{
  "n_layer": 9,
  "d_model": 640,
  "n_head": 10,
  "n_kv_head": 2,
  "head_dim": 64,
  "d_mlp": 1728,
  "vocab_size": 8192,
  "activation": "swiglu",
  "norm": "rmsnorm",
  "norm_place": "pre",
  "norm_eps": 1e-05,
  "positions": "rope",
  "rope_base": 10000.0,
  "rope_fraction": 0.5,
  "qk_norm": true,
  "attn_scale": 0.167,
  "bias": "none",
  "tie_embeddings": "early",
  "parallel_block": false,
  "extras": ["local attention windows", "paired heads", "exclusive self-attention", "normalized values", "value residuals", "hashed n-gram embeddings", "capped logits"],
  "init": "uniform",
  "init_std_qkv": 0.0436,
  "init_std_o": 0.0436,
  "init_std_up": 0.0436,
  "init_std_down": 0.0,
  "optimizer": "muon",
  "lr": 0.0011,
  "lr_mult_o": 3.0,
  "lr_mult_up": 0.643,
  "beta1": 0.9,
  "lr_head": 0.00799,
  "grad_clip": 0.5,
  "warmup_steps": 0,
  "schedule": "cos",
  "final_lr_fraction": 0.03,
  "batch_tokens": 65536,
  "seq_len": 1024,
  "doc_mask": true,
  "train_tokens": 906800000,
  "steps": 13837,
  "dataset": "wikipedia_en"
}
Each number is 500 + 25 x the weight over its row's rms, rounded and kept within 0 to 999. Layers, rows and columns count from 0. Numbers have three digits each. The size before them is the row's rms in percent of the matrix's.

# layer 4 MLP gate, 1728x640, rms 0.0412, rows 991-1041, columns 512-639
103:533471542545483488482520494524476494476515518541505514485471480503527508543541474490510469463523503523515469513523482495486530516466493503523477532481500474527485495465457457524516503478443463496502531462516489513487502515502464467527539510459480475488532492540466527484522488463494508503520521503478522540533468498497495493520516489503447526530458532496518514500482525537497497465518
100:514518531466469509482439500538561461523479524482510509515468513463489532505524511500472493517521479541504528537471465480480515522476522444519485474516460477522470502505507472534467474527479471489498491516531468513511460514504514491512521475513473509491539517524504498559508520510480476489487511492508469462541458502534524511525520515502537502467461481514484532501513507457459461551452
098:529490533536495522507504536513488551514476509494541515513506539492497509462489528506518509536455511462519504493471513450508485507485509550487546494497489523501480469547504470490499482462495527538483467519466496529538529475512476494496482493514524456576513499488483494505478534492481502516464518510481524471505511444525491499509486511491490468530507481534511518486447455483510492467475
100:484505508520503477551472482480513499510507500504471527447473470528520477511518534535460475506477458529537484480513484514543537537518493473490449512486542508523498489485512464516506497518500482507457539460523547490488478506461509484530481502477466490503490479487536514474456478535484495520542554503464524493516531497454461478481516508456544515468500468500481490480534470493516512478547
100:471501493484512495517542528528521526473501486503468465495536504519526463520494509486482526507502501444448476527505520511505443455527494506555487507500490537476534509510494498461484456538549511508484466494519478469490462494492482491489532524501491491519490503501468474501524548459489455522511520513502455490469465533483514522506498524511516472493531542494487463515521539505499548529525
098:512534525502502477506516476488446506492490489543468489493486512518527519475466490492505457553471518498525507513515503484488511482546484517540482503498514529479492499507484507486501514557518530542532506448493508517498458475472491515494524496501536524484508526487473483533507500513487505521518531525479482499517517500468486510522519535491486507543479513533522486497505502476518488466525
102:470536467458476501541491490490558482537463469500470514467487521486522508501515465490496476523472491501481500476483492503508506491476483522534457527506445516457484477441514536452534473516462444531478475481472508502473481480550514499487504517478502499510500478561494506496510516495485490497460489466501479542501499538503528520529543509547525500525534503523534515511486528537546471477470
100:541529493519471505522532474470515493468524515461507489535460472499506505507488542521498543494495534513484548455482503478501497478470545484516515472502519482504467531448459508477497494480469490506498471491476491529530468489479492509491512486503497478523499484489500517496528520516498545486491514508523475507478517502516484513510479524531495490481512527494455518538484522503537536557493
102:519479526458491496469480502502539444472511503534475487487493461495489517482496472498491527519508508515498485549472492485515525536494479474473480479484534505464519514482458481483468491509523460522533511512528522473533493503540470466476462520506504517479520519503524498509541500546503496496480464478477463520530494506490501479477516524511479474496509485492488489473494483460499490458487
106:513491512473530473486503495470502474470529521519483505520501520523533488478505464545462518510529520463507458514508508536503514478480489456509520516530484488508493525481530518487483492502492465469536486525515458502524487480461489486476487499496499464512503474523503466535494455491459493457506481509487516526476504517454489486517532471498524476497499469460456507475487543529484498510503
103:511500509538475491521465515474455545473484530547508485535509501526523546477489500524494476517492518498542520522495537480470500465497545539530479491516483550493512464549482511528520512525510465500499454547459487516528504485496498495504480480507465488475478532497511530474499543481529501469495553522507454469466523504454538499480509518550521476541554492485462505490521533522557479527529
101:475467504497523520512477502523496455488540474504463496520521505490485498448475444507495518532527519548520470500498482512517492537511484508481484481504508487514481494525503539486481486451506476475514486526523548517464470506498487524488521547520466502502474500487463520509472461543510511531487454535504452530450513478481525489490489528519491551521461465460522522523511476497533508527508
103:475521487490490460519486429490465481480468535509500544475490470530500495473504469483482507497502513450487500531510459488537489513517502519481507499499476519520449508439545512515482513537474451505453472504499492515507491476513544510496489458534488455479477512488477507481465516482518495496467524496477505500496519510539519493525499518502522505532504543476472517491493499544491448510533
101:458476545534467483497496541513449489523549505524526495522519522505542479507511554523525504510525525467532511479487462481484463505477533466472546481511494502516509502462452495516498545523528501484487518511496503507541526519465516513489481519493484467516500470493496511495516475498507524516472482444497449506505477494494483512481534503535509475513498499497520524476489530536494480519484
101:519494495481526517538514521502472522450517520502474483531457518517503532500484525525486482471494535454516502568497537504496513473505515527529530536504475457538526535493486514492497506501510511521478498479467475480496482533546537490482490495490460524493508523544471482483536503473479486531465541512492511521499522548497506535491465542498497495543468523512456551519507464467494515510477
101:550470502506501501509522494506504528530481508484441523494479483486496523526479468489479509515488483524457528498539494499521493485495491532522486527499467474515510510507550534504482511532513489493489506472547464498491529493539485474491512478511458501485513506519440487489503478454490520491488514503513497490492512512512535480501544491524464517475545489484488459547480531465490484538464
102:513488477483508478510465525495486552486467501497478488523456510520499520475516518484456527487502520488526521481536471487516436494529474528537490479489532484462534469490475517459450522524510499529542482477513483529511540491469537508513535503500499456514521482460516467553509497495478512530492535492490478487471481461489510496468507458527438456519478518515488499533498521530529535456534
097:546478502463516470477489526516483485479495492540515508500537504512492489514508479545485491476472495479506453458501480457459445459485471489565513504458524468520456488473467504497443513509478470532505462480521517452506544456520449489525494467493450489523503480477501513525529511476471498496489541486506504500472502475499483532493551536500544518474466514486478548492512479465525514469489
096:486520498451487532476463476480510479517509517493451506530516513479536502480434482545554530483483508549491503551533546538508532533497497461485476534482450516530480511504507483535500504495517490498462503460519511487440494518518551509513448485504508481511487495473528534506503533521522494471476475467508473532497515468474562463489517478510491511495473526519497482540507488536503540473523
099:523507495498495509479476509478466508536541548492484529506531509467458496474492538507482512524498516516493476521501501553455519544503460508497517472498505503496457550500499468559500468465506511513548533514524510506466457503506444542524482473480480524508467508476448511453459499472479543521490490470440466493442518540493508479531458498473493486503500501524458521492504488522488505486497
098:520494476520478500484536474505482502473527533469527491494523486488534495539546535482526492463525464490446500505494518514491524498479497562481470479476517481492533540522490456516515482476464523502533451522542512465522459468462544509490519436502448499501460438513530469534533470482553509517520494462530526520512485471508526499544533482511471479457467550462476519453514570547515511531476
100:452487502481475488538481490538474507499504487487541465550517500496508500502521532518470506502458501494530497484487499548526548531504484511532438547466472515468503480539468538487480532485523516481468495501484517482473494461531491515531524540537497509514540527467520506480496511478465495506524500471510507482524489488521531458525472486510513506478531492497513547510522490464527493499513
097:512462507484472462501488516544461509499440473513487508487472514476544527493496459555536512513516525474497558517494504487491530495542557523516482496512504483480558495510521475473493498503505481514519538523521469524502457507506519492509511468467491530498475507521480476486474528487472471478512495494528531504484479469532508511445546500485496478459520471471445533467542464511533477517544
101:529483488491537557530456514532471520488508537556548492510490497515518521467526523477548503527505484539512500492465528483494483508529477505460469488531497516512490479519478567519509505472521508487484516497470504532508519527471499493479523467476512519543542515465523470468483522522516497521488479531515481491497493457514501485509515523519476518522481524516472482474511517515460513534476
100:514514534506484471497493470532537494519537508492464449527482498527471482472503517468506488439525516538485521465521492500488486504516432485474536500488468502507520520487473503502496486482478479487500476536545487480494452479532483525506474508500464496530491491496491532497478529516513466482483500494489504464482468478504513519466480506522494523527501457507451471489482517508481498470537
098:477540481513476463481481516525547492488516426539510477490514513506493464471470523471463479528497503454539518540491478518507474545462483487477516545461518507473513526476505502468496456491499505534489531433483470528537475540473489491521509493439520516488498529520440500525495505500548495522487465503540484485488520518485547476499514486543462540492513547473499499534458501506480490488481
098:506488524482482472464534504526505491539524463512515504474495471513509500478495505488478488475513502498492501508490479528519516493480538531518474484476504528489472499521466475481527519507501509494522499530469478500533526504512514550505475510508541459519447512489490498481487529502501516478530536509539459509461471530528515488528498494518507520539512501499493492522516520492511515475493
093:483481550498460518501502480512489510512492473521496475537536507488510541514503458459505523496510482498507467477432520509482455512532469511511489501503493489531487492493509458470484472515464505518468455504502485526484479514526504489497481540504515459499536517529525487518483532444501525516492486447476517516489533487460526517492523529499510500490487497555508496504500474561513523490518
105:471465518516493484544491469508526483474471478468494479518472548466504531500489512496517526499470462474502489455521481494520507518490501541509474492518512509518513485471526491526465491510493543514452493471516461488538481540518540508543501519462448472491521503486538494509491524463510509473490496545451522499532502467500494514494514529496481535517542490493529480485474472464514517528501
099:496498505457535488496490466518535493485487519516506458487517523476494515491502548488465479504493485534480530462485510499512527522551487499512530508488492515503528490495501456513470493536517494501531550516493463491561534522453522539495504504547491507498488523485518527554509499513492491533501534487486490537511494516508514520525464489508496514472465505497504512461461485544490484494479
100:526464448479497534476483510492449485510485501521459525494474471534462522498454454527467503450495491483502499517442534497476479488517507488467498459503513464499509505477557529470503464482522477491486478526521498545513491467520527517535507494502493474537505538545505492491524526470495509470521477516476487483524479467474508486493473474536489475504551539466476544521452484488483507460472
091:529469515502508502445502525522468505486482466458549498480468512455532526525539480487495469496508544497525460519535545506492504504527523487529466485499522482506491501528497501503505473501462528541521487472455477483509532509477468544535532515519524522506496514508464517477494523474469473487473505516523479470506504505537491517497488487483531447515524527513468522470490495449550469496535
100:480467478514504472492478473452521465480517495480518526525516479497480483539470541505490510476515516464512489476519525481472511484476484498479496436477543512545454537465522495536514476513515500475467493476533489475494502452483524550456527559518492519484496460494522475465499491528516492477460503520509488529458557453503528470506479496471528528518482534532494484502491530508507496547508
098:471521501462479536501483521498446455469467481512513496459468528435550500523516501459509523504439491504468502450541481518510500521508458513501536510530506505472496507477467512485492470486474494484509511515500468539515473507502535547471501479530490479497466502486493540542529470499531493537471481472512516506478512496510520529518474523495470505534485493530496510524474479517544516483459
100:475474454522532489496476469491539540520506472479493495508508491518538468482505533522525479526524500471487490467509482481487495492490517522500477530466512502505556530494548528527510484505534467472535480549487503550469515572429535485515446490556482464463479550536508511508495471515483504488536533494508486497527551503487509481527524524505496491514471463489512499514451489510504495520495
100:480488497528484454529463469513455502530516510504487499509470530474476541541532492464486522468462465518519493464551476457498503518514519513516488499552500539479502481525509469455486446530530497477520525542561517511540485492517483502531484458501516513520546517500513484508539493548496511512511513530522477481524507503475501481491487504547514461507516470528546518457514479465493512466502
097:467491506525520469529487511454527556494523527544483526493541485490502468518521541491520509477541453515519521521465481482482499501511513480477513482528482524521459487508500492536507461496438536504463540454495523499489499465479490542495501501469476508440452547485523481496534496482530475523512553460475513513496507510544525496476503508529537451526486534468494521508486504476474462493498
099:517467487506490473479506523474469527528474479493509509494504523486504506468516503504498542497482492461517515516464494491509536460520501467518515518491528492476500511522512509526542525518490481506518506464516525453505500502492508460508485473489539495507502434487500477487506536533480502495520482507496463467467535522498463491520493553506506518428513534541491480511467481516521494514547
103:464490486533547452513521534547515535514476532528499429487441494549423492528523509536488526475530499507491521521513507488507499501478462492550464513525526508472450510460525552530451511510507464500491501519462511502496504475470540484517489528499499551517505498527514560501504483516500495481531536520522469497485517433512484526490474499509514508505514505523470500523520506488479505543508
100:524493505504492487489480491505478526506485475463450480470522489497529490477514515499473495484503516500487488472446504529534482453458508498497554526498529509506481524534544476499524542500515494521519469462517524521458534486548530515488508479535525495483509457547468492458486546524495505524478529481457507475471491513525534497467451487512508523499534484522470484509526502496541487493501
099:506517513534527485521494499504464477530505535456493528481524467543486540511542486527494478494481513504494525539535520525516446504463489537485446504524548491521521500487470497503490539473520496547479514504489485468539468534534516539533533495545499487553506476509487523482507493492553522495487489533512516481514486489497542540522466553513527508488526515490520477572484503485527511481506
106:528509519496477509500478503473487509518523515516481513500455471502550497543474501528521503551504491512485502490528534483526490516525528532508482539513524539518487489503502527504523543498520493471438454466476463485468506486501523451501515461473517480506460509489543504557543511531464506504525544491498520513529539523528487481541523505490497498480529547497492544470509487540475497533512
098:464509515485470455540528480488513484482496480444456462491446518519497479488504483502538479450496511486473525441466503502524518499500514454538490445520478521488516514488489521504542489482459509554502489488502506448507497558483501521509515523496494513541481522495491509502517532543526509497512504471497452441498495490475533498488528510476483494508446541461473520479546501459495508492475
100:520512482496535468500532484506530557541522539483502496514465475499485525450456496514497491470507498528504507504476509494452509513482492456514469431475566483499484539531500485535511500504505508507476475528501525540498479492552507526500514524486494466491549478540568482535500460490536480472538513533513506493484549481490463523465494531519464537506525517479478536468463460497523504511537
100:458469446477472519528472501527495497503522517493502488527515520513512477535486516492531481510482521487526540493555511532495531480499468523465496513484484477479488480529489466491479529509473500549473470539509482539537480537533495471492479546555462489465501492469535493486469460495552497514499547479488525521457488525471485477485498466555467499483527497492506493497529489472496507517441
098:520498540515521528483509483499533478493521540526532536468489502463530496457522509488463486496529482550525527502489497519510541485507491480498475472485495525551485517464517486509473460515502472492536492531479527500475505494522512500506518521492468525529433487472524492506500517540501515475495550537484438449440521482472527479454509521474480476505550510512512480496514531481473541583508
102:513498453514503473492503475504506489534492477516442501549529530504463482468520502458534468517489544529455528510511482537470495460526477489534533530469513529466511502513484496490537511511538470510492497557503487511549464520477487502530520443506494491479502461486461516519534490499473547522468482520523475546468459474534484514514472510451537492521504482522530519504476511551501465512511
096:483514489489524504466476511526480470470539450495539486502532517493471485525503498479506518495515487503490497476502522501487515485531494507498522538485528497541472522498485472526451494495539500480464498518470462482522477502490527501485482485493540477506461505497510521457478519543470456514514481514482471473527477457503512478524497546484494520511454492504449554498483492458500492515502
100:468547490494498474456515445556492530510526506514468521527518485506519475530523456507536497519482510439490516461484520489533470497497513501455550501439537494490498500558520529534489497489503473450499509475464538532496485462466502527534506480486479509506458495491484531487478509529553486505486489467486536478528473488522466518473522543478501493451510503463485528525485518452515498561510
101:470498538464452477495485469511512502503513508476551519463499498507495483539503540511483489475441458511480517477501522452469504485521488492485468523571493517469479470524489531493485518477497497486526508494466527505514505492487501460510457488460477489477513562525491491488521502502496463506461512521512513469466519482513462498487526520483550499480509488487513523486500450518508483464485
096:538486475523481501504487540527465482488490464503518531508553498551506543506457513512500483470479541509506492540514568521486482490469494521522433514513498531492504494484497537485473493482489475509458472519522524496491463483466525483514498482492473464474516503522476505515540512468462501479548515478519507498518530514539486532495437462499520502496542469493473489506495448475511470518487